config.yaml
init_std_o: 0.00498
beta2: 0.99
decay_fraction: 0.72
Each number is 128 + 32 x the weight over its row's rms, rounded and kept within 0 to 255. Layers, rows and columns count from 0. Numbers have three digits each. The size before them is the row's rms in percent of the matrix's.

# layer 10 MLP down, 256x1024, rms 0.12, rows 81-135, columns 512-767
097:102087094193123103157098093068178152159108095099118148151151168134107100157157152159072097136127152144160137133115113065097113146099100125142142105116077137035090127099104086153170135086200163049135121118123112157180104143088099092103128146107125114149121138102149081142100119130183051146137153099111117163094137150131119121148118151087090146128206114115095099163151106169102129169180122116213092091121135133168144183165120131119153127051097148098071105108103103118099061121125135129081089131079166182145163109140164128082143102106133143164134086122132126098098125166155091095156123132093115131144190156125167129134062109093180120054173155170117090191104102116134136143145049105102093205134147110125129141159189130172145124095130126061150085149084162096157161112176058
102:105108132136101104119142174113137133106124120101130171123120183130106142140151113151124106126110088140131107148115080115131089110115149175172151172158169156127069082139102152159127115136075119119147135123121125204124087090096134053125137149094131089096148169076215105166097130081116095072104137096110108138083143118067145125204111141127129133126074172140121165155092144080142145090128092151165115125154116109161104129137116145082143141093073129053104135153118105123080141161085140127077231118151149137130170106126147195099141159104200168068114100159188145158108140153161192131109144078107158108120125121165171114065094077158113156113099108109162197103181095148153146122127113111129136123093108099120132127126099058164151133096120098138089134177106158132158191101129123
099:096117100091146134109137074173108056131125107083086124147184169165126117163106204116148168129109127178154109137116140131133115131128113137148108133154145132088119078149165083127162159132065155097150063121197098141118194157136132147153185218130124160126134132124161092100102119121205125122134066130098152175080160137168063089186146084147118126095115142111161112157088163121127140135154126129150096072135125095123140088152095191155154093066117157157181092093178154113138107147055063127129161165121165121108156195117194133135125115161166098105149131121097087083118159142119131099164120075135126140128105115168126142123171093121132093162081103144180103102170123115079138088141103097101133162144080105148169110156112155047087083083131154116107113137090187088109170221136145
103:092157144131134111051130162142128116163098141107088080127122165122161119095111103112165177145113098152115108136155167138120123138205126091123115032146117132105123169132119163173131142113135154145147101066088129090112119103143084162133083106169087103133152112091143119099139135135064122114127094146083085143115114144116125162072104130162065167078101149128107128144119133073157104147089162144138171103127129082148153124096121114211161166077127091168121138177124141090123129094125169109161121128162132140086119171133048147063181044112134130142159087144117090174133109136134146132128117164145176128105163115128134220146106173042123126104166203089151131146129131151061163130142114127128155109131128132093141174111144114100100070114189187173141123148136106121120114121118133
103:225164147154096169129050164167066100145143178167146151107159089119122163090154091115104172132129177120113115101092103170070148127128083135138085150149082192135119152110167121201172114173095154116206144180160133161120095103080100061089191224090176136158075135082180121117149096075153193103137171136132139081138180134099168129119195137068096063161104149117148117084137149116105124107177139129155085100114106151093090134120132076131152155109147164141129068106037191089146138127135132132174116104109150192108070119114080123114090075138136133119133167205167177119108133116158098102107100106157134152163150132159161088122136113097173101076099079154122157141142149160124108152097163150073188166169120138097156125092153126108150113109176162114125134127165117126117187152049136
101:109123129089144145170157086067126083102181145115161130142167130082156158132141131159115152094158099107098097167197101134119145182150126169162119180153086118127122113159156097139083114094217058106137080153136164167188155118119138155101158120131095144120085134160119081133128116130150137153097130161088073137088090132107146149126103123140104149134137124181045168114122103112097034129137119180143096109093144185074123132172167126121172165147112168161076155105165064155162200130156156057130189138131135077137191116115115131089130142118033134144157139105095161124119161151126191070142105150117127185156153146122153130118131116134141122099131143112153081095158119118122157144029112121153104078128132145148119145126105131117144171133121143136151132092116151108125110115078049
098:156142132110122115127123132130102148119167104144181125134079157112099184193119124071083078151114142066159172147143063146114132196156148128175111037154163215097178074150086137127188152154110159095180081105165132203142168173182119119161140099144129105108105118176147096153195149107188153140197101124088117123197138163165164122170127095086106118129165138138206127181156129144140112128207062124143084144124124073160153142076104100201122153152173175165076096101146116092113124134149137122238119113078103125131103135143146155092085142131170102136114139118111134144089123144116173085140128131146142169099173107125154160121093143118117108100147092065126160136109080097113157112110132125129078141162106137099104106116069125087158079162111073076094127117123124199087079128116117
098:103100140052139160102148146151177100186142115154123109117100104130134097122163154127148140128101102078158117188191113174144089069137181168163135105115154123155163138114149182157131107097125168138094106169151118145105135177123147165132130146133166095141156161090118127148122113092052069118175118101107091172117137109085162132169141145159113104148149142111193114178162095126169198162144061158196139074091106160144125109081133133160148101092133083112161125181092129172135136160126115102137055153105142136144097124140138153174127173123147124167122101159144162136154110137134157126173157121139138122111153106149129132154088163146169193098122125100143091162158080072123123110141114149085116155106110109129132148165128133099089119125099132188108176177135142119132102141136000
096:142107133132168111101156124130141141101106169128133107056143149141121161143114180124120121091136114151145164167171121105143062147156123130094128167111160177115149151155097150112076087140130137151184154166167140136167114107129125110128088109133133115150099102041077158139187111070123176132163160145136127191180143142092108112153174126130096115107154068111143125153181198118107157155169097147170047117107132139145150132137112153177108098144133156128127130190122152079134075121133123072124069090146048153122155135118174094109128167156052126206148160155174136131145139120128131170138188126173128088102129090123135166136156150104133118183153193132169098133113134117093110157157111167205185118182144083092070072153156128132099107132182177101067104148143132149118125086113112
095:088139110145130133159156125133106171135139135157117110105138133111110143136187068115111155119118070153136097100119119124157132074146147132142118127105128149174180112115141125118172167133073113117105167097096072126072167131082141168167096161165106114155115129145066128095097147123067102135131107135116093100156171116107135150135141155132122098058179118114126107173111163134111144121124132081121171120141141134153167073093144195138108090128164138152163114081149102071107103094110102144102183120133107142146146189129094055163144115103112114146116129134145166137154080109152154096156107150112122144115097181146066097119092128064142135146171138130052162117080105138153119117125099149083173177077123079172108138119193090147119100184090111151163139118092155065104097112076154
097:143150142144181163142141087127188090131154132162126079128095170150132148119100127120107151134117174159187118151149124132072176130087133073125134103171138060180128078115101126096159106142133101116064120114163083133117102072071166173162123103195117097117165090136109113183176157123093125164117186150169132176194142113111134098161159152089133157162108126135100122123105162102148118160087088152084081142160140087123095133130129153121152118114141162155090090134116124157101169150101150146146098084097105123126149139074130156099132130107118122111117122175114142141085156101126134165159149168103128157190193142138122120107190104086150079098138077099122134189178139098118141154089090122085144167109088145069169093104090079100121123104106143213172092163140117105100077129071159
101:096132135076115166135139071186139158160060087139138108072154189153115131112123098098136135151116114137135152180155181119168142158124072123171083120103136144117117103121150153158107146112136133093116054139141174119091152150110150140171115080138147096149159078127093072119118127111144100124125078130191149150106157080138114159131175163117130105170167150127109110135150126122125085126134132118119182100128164097143118150144117172139183065104151078140137161108135159112133199133115115106118084122132122116174144200100153098108091191121174100143142129118140113197099124119129121120123102138129174107090180100132129124149103190131156115123148160151044183140148091139078104084153111107067178114161160144078150128167135115100119099143130138145057140148151150113097207139087129
100:144118111149110103131158111136097123135067122104133125127000109144142141068124129121074134188173112159123097085141085102124059168156073152154129173173136135177063200121150132151114187106157132131106141139107173152113097153133132136180124087102141131086112105130137149156105093126149141080161152126103167193105108094106129113106164163140135129127139132109097109153115107124196126083180130189138168145168115147109144154110114130151126150146176108145110122129114194130105119120160140111086114151085116123179147131186144142096100150141165094109093121128131118159117091141131102122132132129104125120095136157134157140126149157161130120151101071099179104112117101137048127135156139169107119158132138076136181113148065140150137133157141094156191100159115150109085147145136061
099:146092091125165159105120168058131106142111160128127168107169137170120110111072177153103086155125123158136162143113081104119127184142136073093075141108150118084109158111140112126071096118092092124097139171136173135136098134084131125138168089168103075133179160099176095103162151110140108147187175157187075149144140120040144165141108160174144123092151120071125144056164075122153135125162125099155141117158110119095091120158133112118104059166165112188168167141160127122140067120182083158092100082139114156144089157135072069099127154092142153145149095082167114141116116167112150126103154121227164155126128105205115157124070108120139142126165091122123121131114144117135111120102134046093166136169082148085122062102073124150100135119039168128121166154137079174081086095145126
135:146115095139087105141105130128086162091084116128047109156169170139113178112134101146135096127141130079140115128049104164137126214151099109107098160183130133106130153170107083084197094025105149072144137105128131132138116102083139144105173131096128141129067123121196098115070191105152126124120095119049120122065100115155077116188060067153147171139127094059146076080118136145120135121155120125189068140115134127183117128133124094115149181116106123117157123144145180118086093168141059064144138121110096161131144117123156124111125091088166120081058101144136105113178090128140116075175203118141160110182112138096063165141117113155157122147132109107128126164151132136124138172151126092143192128136083141157219167058144161120167147108105125160133133038152167145102161114129168
098:105154137144161146127138083152088124086145162121073118093059182080128073145121145140115135104099113086098065167111140115092166171097113126101135161171141123078091140135123128129136189076098143143134142194137156073109141107130150167106125075095146164167113118085120146169102085097094136090138117139081069169071095052093136126134118149072103135145121168135144112125140136155094067101103075132126080145134104118122157115070206163109073149110164134158120153143179118146049095099125179147155078077091138189172116100113124109174150120140156102038096089135096188136071099125145111125152116138134089114150168108105107138117184121118166127091073166123103149159128197125123154112101078054098100149097156129154202102166077147164130211125145149123131137163132180170107129105103132
100:196116101098104112098087097135151148188037181125098160132094143084139077110108115123170155159087123151105182135110087114127102096158132129117140151080166115120145133099117080160141120135110092111135167129135147146103158142111116123114112164163155141127124134131096122116132169143144091079181159176174127128112112093172160128112084104131099184091170145126148089128174146147139181153127130132168099091148144120093069092128120102088156161097137104151176174143166103098120137150121096130141124093117100142105133159164170126081133123122155166171135114147127149101114067159095117128095168167107122155106215119130127126134103214157211132094137137098120130093104140123147140166039123156171098164173076093130104105141090157131187098108127114132131147129155112083109103069109045
099:147137127139080100135131122113105138188120151182117202127117151127110112119110145122113133125123092115093116127040139130092101102159126128183135112168069102139136149110084123127120130151150157151101087103112089112080077164170056146133103107144135109163125139117109109125139120137102193148129125171131175134131154073192121127135178131177138226170116122134138093118104145116103148153017119143111162109100112086151093135076104112104085145119101138099137099140167109130141108124096136108161140167156149095104140139120134139155097169106095119186152179110108120197135123176185105130106117125117076092194093197128082097112146161058137168114110118152132094181130172183131130145153110114134115089128128151145065138131125098173154133180171118127124108145155060048071133117112136
100:108146114126124089144199053147133098159096070117095108135134122129138181112110140178122109063134116114083167138131121126150178211118192152156142156114138129114124148119185128088113158096113106164118069097130172075124151144206090089058135080121121134163146085144181101060143106111150090101144108158145117161059163154146200189171069118150177163092124142131106145069168163109109114165135121145151163121171097127132100164151100164177108096127121177139132159136121063091113152122162119086075145142084103165084137072152117110117110132132140143107076154142163202122181124160063108154124107155126104128088093135131184087164174133173138136087129117143093171150170109175124119114099109168097126145090191088173056049134099100157126163159133095189122145174141156109170104196120105
097:191093128169185150115179169121142064108118100142147109086180060083127068142175198077042115115161113133106148099152113156181153173081128132113120143164138115124189160153113157122127133111129121160170171132106109174109087139134079149112143123186137093197109139142183119133096085063102204123125108152144136148141150098054138126100143125164094169187171092140118176129194143103114178081179103106159144124094104190142153077104104163089121145165142157180156149090107114105122113129118148131187150146154154120141128105140089094142119103119185102161088103155166125096117117141114157112152091137134134145123088148103217119114080115146091112154136101124143131096180142125149111136142093082071153104128102086126135156127138118091162081097109119118149099136116145144110122067167106
102:174137149153196137080105146114135102140089089117091116142093163086074107120135176173095058102065122147168137115107114126174104095090089127128101074134185131110085179128126103114182091106145154175120103127150122130088133160116132094101171111136127107098144211083064148137114147154109147115089077143165052137123154146128144150146090111189117164122107094159093142158139124112106114152122141151135206120148099169099185154155129148035156134188090103117131070090150132209098166106155135138180120121152191184150082116084103183075092137143122175078133086145125143120088127133168149144137134130192117093140097205143069127125103100199159111113148091152129216169085143122163089101121182147124097136138123165170098186119092127083085138138180122119092109102144149142122149094120155
099:087167135157119112154158119106137111133135179126093154184118115098097135137158064146132150179113135120104160120121149068036091072183095198121056158155116121184111145076129135148080098185166154123115119121100148084143159173088164093109170079166103127140096105161115151129071106083085123172134031145127138136139110114116132123139136107116082156084136110109106136131145124117123179135132112095106112111108145166127125085117107095093153112143134132120121119120135095093128130180164132105174186152114098118115158105073112087135079145146057123119092084145120097111108108121155127161126101110132123131077143111123117176148104117075098154107159099138166044129134109224124121132143103175123115106128117125203109160095132160110124168141159154068153122071116117162117175147182154
099:102154157128113139147121154130110142107058185100107131113160133154135170109096138038102173061160111159147115127088202119121179065113118113114114160122105106092125128088156116138138133111099090142166144120091097197170118125170144101086135094137110074110106132161120127137105081078113141155098127108130137146133119089157128093137142145112178112112168177133146066146188190171128152174151152124115121124125099087153091087116109146140145142132168137129133135061148088114164052192128176126099136170163201153078123115154107130121112174149155104114144145117106111065110124094103091171141130108139112094151107086151123073125158097164048085150167095153054153123139111155128152130129173164103170122091102147130104130206140135118132149135141112132087150153163113123185113142171085
099:161140176186117145091132110108060148125133198147123122147116110204114130132158186094181136144061104125150097153137127106086152174066116105128110126202111168147183053093170172158084180098143132114113169152115130167184130073043172181149144110118058145094141136126091125154100130095166078164156050099167096125151095096163134152128127147103232158133127111118136115126127127107077136126133107088141151155162120141115109090140146169100098205186192106179135111124110183123129124152150110151146131188134103115118120179123161138173099084126123147143179155106174063150118088108148110138119150157175097125094108133102139139087142165165139108095167110128193151065150149092090145128146197137195110139114182100165117226128158122131181106123131143093193122119185161124132071097099163
098:112155133180129047103071085085123152118134138035089167110132052136127135078127059186157119128144137148180140094128139089131127124101140175137079136098105131150125123100139157143143074113114174129154098132139190093172110177204080102172124063197100128092143083098118152058155103105127108115143082083126127185102153169087137135115146156153153151158148113153090147082147112123127103147119115135157149110203144103171085133141143176098151090102084170088100198104100135166112154086161123148088131062123103113118112090064119124096111145162148114130169165178190193114190111123157128137164146104107137169177142150191062099178174072116115078160160084124156125149170133144173137137121169229134125149099133135072126164149097116172113139087152100155123139072111116150122161076097119
102:185142113105162151110111136098067086168139120149097155091180115168112114068129143139154130188151197163092171121131121142149110120167144143157132147126169110142164080121182128094044180169104165191156101073073163127117140128116117112150131172182192128125076114116144193137155109170116163110111100143111092087143173202098123082028147123146119136167156135139091136192082090124125145104131097118094111173155154124127162176146156143204113116133133132192138154077068051186154155093112136116111164120056150123109152159131071111139155137063137136136117184159115160144093062131110102098111132119132140131126154074176116116124133143129065101107079092103109100070126126087103157106126137130209137132119099111196148086104189063159114148153159112160081135093153100135094145136075136
104:130174113123116121128093075131146114103100130147148135147095122143120115105179021130113143184168154059134108151122101166140115093135116058049139142131108140153147096089149107089200138089155150138062197186115135100098168144066109158085118140156163146159137128115167132122165152182099076164133164124134129126155029119188073125119107127108150074100180054119108098114114143113156133158073103190128161126111108179117096136169127078131087112136106053186098139128107101087118119080149094118129140128182121124101183124159141134109144132126112103089104159108051091120127159119101148126092121150180072154139148110107141178138102228093134120129175141166146124121068172144071141093116102083177068117143114115140152149141150125108139118085122111110154114127093106217126125177127081
101:159139130176160064069113099083113089084080120130120164114121088099088046142128119117125157108103094178124144118152196152083056193129145129115141167146149099176102140176086127129170136152072142133158173091126174160073124135125166103170107185121127178106161172112140162092160206092155138084107135125110125152132201148094093125114142110185109084139088142092149086128195113141164142175075147128162092174120203111118074083086164138109087183092162096097136139104127123139117129147132130185090228111100137125047146171111111115125107078068150125100109111067185100174139162079118163110098067061134123184173028186116111165134124137136068122118123165119108115128081133219159085153156149095107159142197140159112183117136144116158136128142158083055117134124124110170111122206171085
101:133112149172156163126100062195077113132143120123139137135148080076207165121166089111130157175165111134124114134130140126058158189151156169181121134060142099100153111066164156096169119126068117119099179179140092106118124128141135149102138147138155143128131104124125109106108121069112127059102116077137188124104125114140067139087123099117203123077117138127132110133152182120141131170134111149150110092105179096096120077149155089141069102101085143115065151091147229122108121134113147131137114130137101136139088198119166102161146107163142224068171179102092146142161141144183107110157083102120061147124080160110079110150061104130210110143153098078097155106107081146071112113117101119130109108126151147113120130120097146151116137157175146162143101159142105127216082132128172
099:168150130145158120166112158111116109113164066081083151068081142104144150138168126142095113168107143170097109100057146131091115133097079058123131057150076162152159134097146128180177089161100108146078124167108207126111109151157122123142098175141162111123083087145151045121112097106134149185111123112136130173148109122188092094134079109146095204119126124160131171191087131115098182109183117106118111117147116085112159133177088159115127121145079155148111107101099140136154107173156109104107111111197091142167198092104215116087063110120094082130124128169155133108113130088141128100090117142120122124133072121090136099146178116119095157131074112127138084131108150165164167134124117110100142121102109147052197051168128122167108060084143114103174097152135135084089114145130153
104:208146143148125135112132141134133144108148049122202157084123115139187163106144138077122147176108127136085148143128040133098133081102127091151157106129132136131149124089137117128168116198111126096183159141151112169080126094156134128117203180129160092089132173101152159148142121148085128123108132084163105114187103095158138115110082121120160143157155136142115120155169134139180140139098120096113127169082127116114104150081108081105093166162210145118161123140113143126133156118102135136212081134134160129176146146105084095186137113156174157148142112092114096132106162113157162150055115098140145124111098080099125107073145170127099130132149145108086117102169185085107127153127130100150140089154120117121115155198136167169145177094144167157161086101111138166137073123140150
098:171084126060111115112081140150175123167165099170136162108138161120171119154139156118123112165101136090151138182111105177160158128117109158159187086173180144097091171200102205170127142172089090145121213139107134147087121132177068155114110163196112176194107149167138114127133076136124156166132144132155121144156106138099144100099113130124169141125110060111080128148172143100159159136115151133138152100109147155152144098138157110101125170177131187112114188112105133087160120090164130105119119122129129142182149068111139118139117144155155141117146112092107133115160115156117139137089138148192109158091121155097122143116095113091083117122196122149189091100138146130115121172125117079129116133124194123146093085124148116108104136140093129055118125161082107128120086070147136
102:167106121104137098134180149109200115097170139083153130121101156105143176169109175122156054145137123133126202156148169159070155137134122126157184156143130150117116140204119081118121157093132128135144077137121080184145116125110156175136147087100140091136169095120167167185151169120197098155140167143161167115168127148129199169122112079096104115109172160093113139173076126110132222110123124116113176161158112115116197118137207112136158091183109140077115079143100090153119123056109137086087114136156140169154110080117117130109129139072168132255134115131109157123105128161087130175119118108178178134141171077108088112069123191135114109111154163145148162111124089086072117166148126074172162140195151127116082118058114188091062120135166129082109102126165163087146100080104114
102:157127088090142142171124100139086132096107119157077138053150132149100133178151122082086190134134109143150130093083110104152102138100110175152146150175175130157133217168142082149110114128210150132125117120166136082115122148134102095162148072144139121176102126173135178111124111097128110078102132115137187144139225126170143121117094158055100159079096111146135112098107093112140137108026113166101138152142130170106123047154155153094093146142125145139156097128125129148131079128133137138113134100182114078124139185085126152170158111158137111084104152137206090084081132138110143136125096134106136124087097096093153121132181120077094077140100113106112102085144172070080106149145134056104138179133073110098091122070132199189137130109120150128181164090104109105085100112102097
100:182096151124114103111187142120141122115131082119143077127126148163077144113176150098099162169076105105203131136125167142216171108087083166113193137112149158087149079098077082148148181097117052122147123138178162086105133111107075161055144190133137140163102110110116137208123092137103152105117109113147144099141156157109148128182099120112151147136138137153191171150089127115078084124101164100103130141143146101138162118123156184128099089156147131086183148072091135133122106195168126092137124130106079083080128109133129159100129103124096126095115136097085121109100134094103081112159116096145103128128148174135140181123183088184162160106155162085212102119148155192125104053117121111136131089083112119157140118170163143140174130127158114141180066131098127106156144171055082
096:106094162147116116165072175133115130144147064133098109146147100158085093122121084144153085116103156104135155115148124148068194108129119104124116134208120115059137132102162163048102130122169139120099085155087145160085190148099111103156144120092133152152167142118180084118170138146154168081125104106127102070160119121188110132084159133152149141107150113094144150116179147152143061108114143111113128045093130068107060113094086133101150111122109098107135126121086122103111148168102105149128106120137153048085159100143149156185144164172135136078110197132156126113129064136124140080167146100168102084131134150127112120120128139066177079167095171146090135167172127160115176131139134151098193153191089140144059081138077111163137191126117195135151164099161182125177133081143072
101:102104182119146117100186105134113159082120115159148082120158139095079071129079089101172165065164127173176089139129121113109125161107158177072163131101149191133128136145119150137152123098105125181139118155099089083089185151189057146113102067086130117124166069165139135093157123123116065089104118107144128166146140069172130098075121075086118110142077143133097096145088138102104153100166154148139107128107088109092130107119116121140173105118114125182085030133145105132135099079144153133131062148064105195122129094148165093066130104177096105171117099124131116168120177161157095121121158186098129124134095117114151147106139164132128125123116134119145109178087146142087113131099117096094151174109170075146094159149162073119038165163143137198120143093131132150082117129127180
096:122122157182121139114129143104170090111150115099140091129197076146132101141138154065158187175117137199141108118152122076109170122108124165179127128095149141100148144163093130085182106119133105088154150106164211133105081172124122094165126181087130060123118157161127115111088127115117110139125134134096082164116128140151118082131088126092153127134129083143111109125156146106144054149147137145155149142157045105158115063107121103171078147129137139152111076150111155154144128107169097183127119072130144152154152158139086122173123081166172120097101096169102126158160143134130100101124166117116130087095120142080099134134183098171127113156106116093116118162126116127057139138172149124178164126077103146142145154116120112189113172144138122183090115135153141129183147106133105
097:161151143165109166128126115143171142143160174095132140088098146180158112120129167147045156179073161129173163103060121133193128149090132076106169125109116168176094114146153124122073125112141111149065112126143110167121132178082142170203119186167138162144122146130015175101146076171135142092107137119179094105116100160195141198120078105119179140123176146170184138123140148156084054169165153168139078157130193145146128130089155112133086189154146135118134071167124190107185083100166144115135107098134104195124083125166132100076142119132157156072123096125153151122136133171084115113093143132170126089135220139082151079131095115135104101164102170125094116103168151156075136102129072149129092095119137131117114146197163098103065102122134088165125175141150086118087143141122105
102:137103149096164095149116081165152133148166084112157130136202149106165112103098106132035069164121146124171084207134179078101132111131111084135141080144162106162159097179121096135148092138140124079062153141124134099124183182158079154106174106119159149148103129061155083156137135160180095139086127131136091094077167110169157105143101080135150075153168148138110152151118144182166156138129036138175118079108145136090107126101112125150127143121120114086132126170153208021111127079113077111103160112146105132102190155116141151130096112140162086132115172115082113079110141150113138106187086147097213075169152191107098131202176114140129133134077179143113166119085099106155162125138069156095100157085104129148130170065104044118100123098118105138141105127143204107100133081088143
102:136146123138153153147112099038124113111189126110110097160083101129135179171105133161204173130176153135135125146091069162180161071140121134156072146114159087111149115182122110083100161099125148149144143129106087140121119123129082061128121111120101145185110110142066093127191092150172103138169089099098102120096091123133147103123162133157118130146121139181142135149122099154144115147135124158094134168155057136094140094067136071152137102182115104147146132043115120087141078109123149149130150127152038119190167131111122070109107095165155152167093122133051162097103144196113111117143167167145129103182122099068137082118093107149095190183109118135124115164123159118096113161089112078128119100197106151057145083100130154134084196090054131078147086101158160146101120096147138
099:134127131122042129192150163172153091120079169191116119123162040123162088121090195109080053092154135165176082117145090104186112151124118112120168083201177100125144164155101126145148125098064148185134088146124118159099124113080136125158177147114101170098100073143141139140186124181155142130174154150133152149159125134118066157064141172178172125145102140130171076147122116039168141154116151190139095056064153158140087119151122119231167082145151160076095138147141170145121107142077123139148111139158157122128131092113161143172174171145095165115160141091122130131142168088131058186110119130139141040201103142109117117143143162099117160142119178175131139148123152117087103129071158115115146092078150130159146072154168157115103119122087180150122071152161169161149149105194083
101:145167095136109143145098151142159142159125118177132130162166136139090183143148126056130137146202136132079183074141112134131197117165101148152128117112128072196066156130111089140147136104133080158088108153175092083116094139115161156086102110089090157145126117074106105141120172083146160133166108133104093136131099120148120128082115137135155142085166095122095120171097110124134083163154129091177153134174121152074114172158143151115146179203091140117210155143156095100080165098111112132131110115174124192119073142122100158127155131110159146160125090111182133110088124136093078107142117090085104112125145093083140121108141127134119079165121119149070151152140096145122068088069120115180170161153074129142135122096149106148162130130132116115061158114095055197158140129134184
098:130137163119217110132131061096130087146126175217130145175151098175088093147125152209113081150082079073088169145194133149148172142062116118170038065141074149134134100128111139168071145151134139139150186144185114102128095107118137139155122154135205128132094142150176137059104139097121115132163107166141137125074096145123144166141110141066117122126155135111166142125161138111165127173123145080117172156119125088103145180132103148128118102149111134121103103152132104122140111053154121108165112116123129106098107103197158093099133144078105153139133117106178173108110086133161125129094137190101158143097149123121127120145119167112139128120123176102169194119171049130136113111116163122147150153159126105130173121145078101135168120129077191108169072116140145186143137096114165
097:117083109113172110112130109136088074181110182157108159036091083116111119179133105131165155055110080160121183109082155090168142118129132145163093120099121201146108098129098136097157169154126164109133142051161158146140141137101082104167158175168123072179116197132124132168113160171120161126162109124136109133100214083151124191157154073233065137096144132147133141131120114119157169139102131067142066096112050152058159152106188089134096161175046175128080100122089122150119176115147068142111109183084139115184122089153097109078124136136164154119135129156135164130101136142102159105178147143089159164116118100137137129162136184059106146183125154164164180113174120112142100151148165155130131122085153124075050156149133138106114080138163069134119065121105130153105130163156094
097:087086095157102105129142093133162116110175171117127134080104061105169151136138092145159070056134120157088100110108111160205090117122172155127202149117072144121133069083110157122147127157146123127090081095132149180170109111121137123079228090119175077117131126171114111150154155115106173094107101131163155118162155154138104114127070096101119078124159132094147179173157115192146143115141123193181144120107118126132173081152155127165097142158108143146140177093171101170034087151120083117166140138134117155127161061208095150172094110121157059122146087176122154124088168164123171139112060086206164153142166080126203102140080124178169126151053172134182149124078164143116103109174126097110104140148148139134095135220128074095115150152157153096096047156102196128124070135180158
096:145170162136188170155111095092133120140141180144120123110134127088142144129072095142168156110116156097112136160140111099059118169098170189095079113134107060105166070144152151104113171115144097119100098120131128192093125176131121134114103132140190159118152205140086076130129133108069108093121180094193139083148112143140211155151170111117149099116099131157108176096137077115098092115107136160134131128107108194129143168069104130164125128125149153236139136113154141195100119120129132191139194127079118121071126097112059174107090175123149105151133155153148101181104172140107112148088149168091130125154182090127111113146105078112067148111139201195146131111142140144135070144114111078235145172166099166142149091151126129118119128131080143158109106132096104131158144109067056
099:150084074109062071122116109104130123052104152170118100115155138104159067125059105159171132131069110131093124157101148139104108146171144194156111203066094143139111172134209071152054101162098097151151077109183126104063137114110111110134118113099145157150127135100180156130148119048126064072161109116081141116127151149111112139078095124132054104090131094134173116138107144125125045079151105129165109078126146136131166132133152119143148077138112127115115165041112120112134142081069104097101151128110107137089165115136115143090117148101140122153172137122113103125140109140098149101150130103132144172108135115151068156110091096167136159075061096113123079134126118095157099152120123107132174135121130086098185089075093086097100073087168084130129155109149108120163164091202116
101:183113128077096115148151184139111116118125115033116120162177120137098160102088162111116163124166129048106136160120098187068081119110142136159121116154102134078146077149144191184154094146108129134101038105097164103089123152124151099201091149125170106166161109156087091108109130142148146092109118103082103158094153109155203182104190127079125178121111092108134075069137124136142146168114103146104132133159093112100124126109062150094095086190182088126129139144105072134101140131156091107103165141104133133115112059164119157105118143124131157073070072112131158177069111112139145081118065136119160097151093114143120094138130193134080068161147130162118134167122132159137174088210083152159143112117158097127152128101078070123146105135121109088151190110100127144147113126143081
103:125137132093165122178117110159133145152143181128137058075135088161155115177092094116074137107145121171141115079062089108181155082128109152132143103086126137141142060070136067179130117133105115164122111134090179119114084081161110157152131134121163118104087086106128123164094141098154211136144104102127168188164147143106121127116134093157123141097145191141158162162106206081100168103146144091146073111154107119140100140130211127114150049101070167191164100129125127141154169120126155103177126073159145128112133090102065153129172136157104168136105145124103168130170120145182123167134130199117077117121107130138131139132113133112151117095159138069129089168142106054112088122096160116112140167164175095118113121145057136128138115164104114049116085117164137179113089113130155
097:149158062130143120147084112122162110097134123154188103145059156122096150159087092125072129081117114113114185148138067119130100088126071073095089160114112123138117099087167162093158096103117107123125093124120134119084106115102183120075115152175193151138131117140062145118195187125112164148154131093123171081150151115138141137129175175169134117142125126130144107100114134142153078116148099146172189177101145120196177099130114234158126166107174129081157123161133097101067082170076149153175103140150143129106147122163073164148099115105101085136055143159117098184136143164071159108064104154093157111175125101165176135145086153199183102155116122136128072146124103125134139131132101116117126137122072133117083100092171127135123195075122148144166147099083112166077209108107075
099:074095114155134098149164149124087125140075137113119095130222067165102117149112179097118123192087138142068095173145135154094118152163087096127078111099156142135151164099166079144072144087087160176128167137099146101178152152102118138087127126108140185125172100138148116092143143188141176166163135183135183164120101135145084196156130110148151111160122181130128143176143106129147126108127122125128154109155126154121126064063139156131047115103167150119155134138106151156145170139118135126168103101108175133145154114104070104081098140125159125073118116118089102111077112103150150148135082111104129137049153154140081099118141111115149195149138183118172137166113146094119146130135117104135145120165128128164086168133117141186147115154079166141118102149119047180160151086122139
104:100097151113140083188088126137137141122111098082114187129208143140132098118078109142184136127106157127138119140092128137120171119099145211148173128165114134107141153154086161155066148131111106158129183150071165135127142136133156092139120073150153090155099131121137105154105108211169129101104163153140161155095157077159128159066097117184163152082077169175137105135067143181160058146127103102138129171108140137128157132097065172134126150134128081103135134151089102084116081098116149115128166131092147182082083079149118151099142156122128155118048100151163116146109142132119121136125144115137130132140115114188116174064156137105099106147134102175107138099122110130207173197154120119217133109172133092085164096122110179139176152099148113092117101148162212036058127168127067
105:104126173128169122149153108083149156161068075161140135168167216115112146100094153114124105166163137120114122181150143105098086073094143121102079154130123089051105141105101096108081102138101133089078075126157113081049158119164168075090097133150148129151099152093171072169123128142121155104149166132123155160148113128125149138066151140123083140168126132113109141124118068199102106064115123106140113062168107188150159203062102086128199088121139135152089091137108129118058198139101154141132163117141127129097096131191117133179150135103130199098178135163140123139072129120100173150164089144110129157129119112101115114138124139085104091078145144126072132173124153087163121144130116166153054045166125165128085121134127163112107122111138161117089114108125109161134157112155063
094:145138139130181118106142133082099129158101029065142172134113122129147135099075170155075127118113170168131129090150145184188100200136067096137117189172142157103110153128114067141134158135114063130079118164115191142101164071165131152120083064108194137088090110100110118148106113054131072112169195073156129134186069134100124172172134154100161152101134149118195141118123156066092145104191161112182160127106125147121104089121085112133113117195137095151079055111159125179116084137157129100147157126140129079112129115123121141081122124136116061079120164167120131063124093114096115099111152085166110179174121170095151095099172179174086139107143145152191100120120139099120147132140141107122090168081117134140099136108109098149138106175118153135127169149126138151149109188176183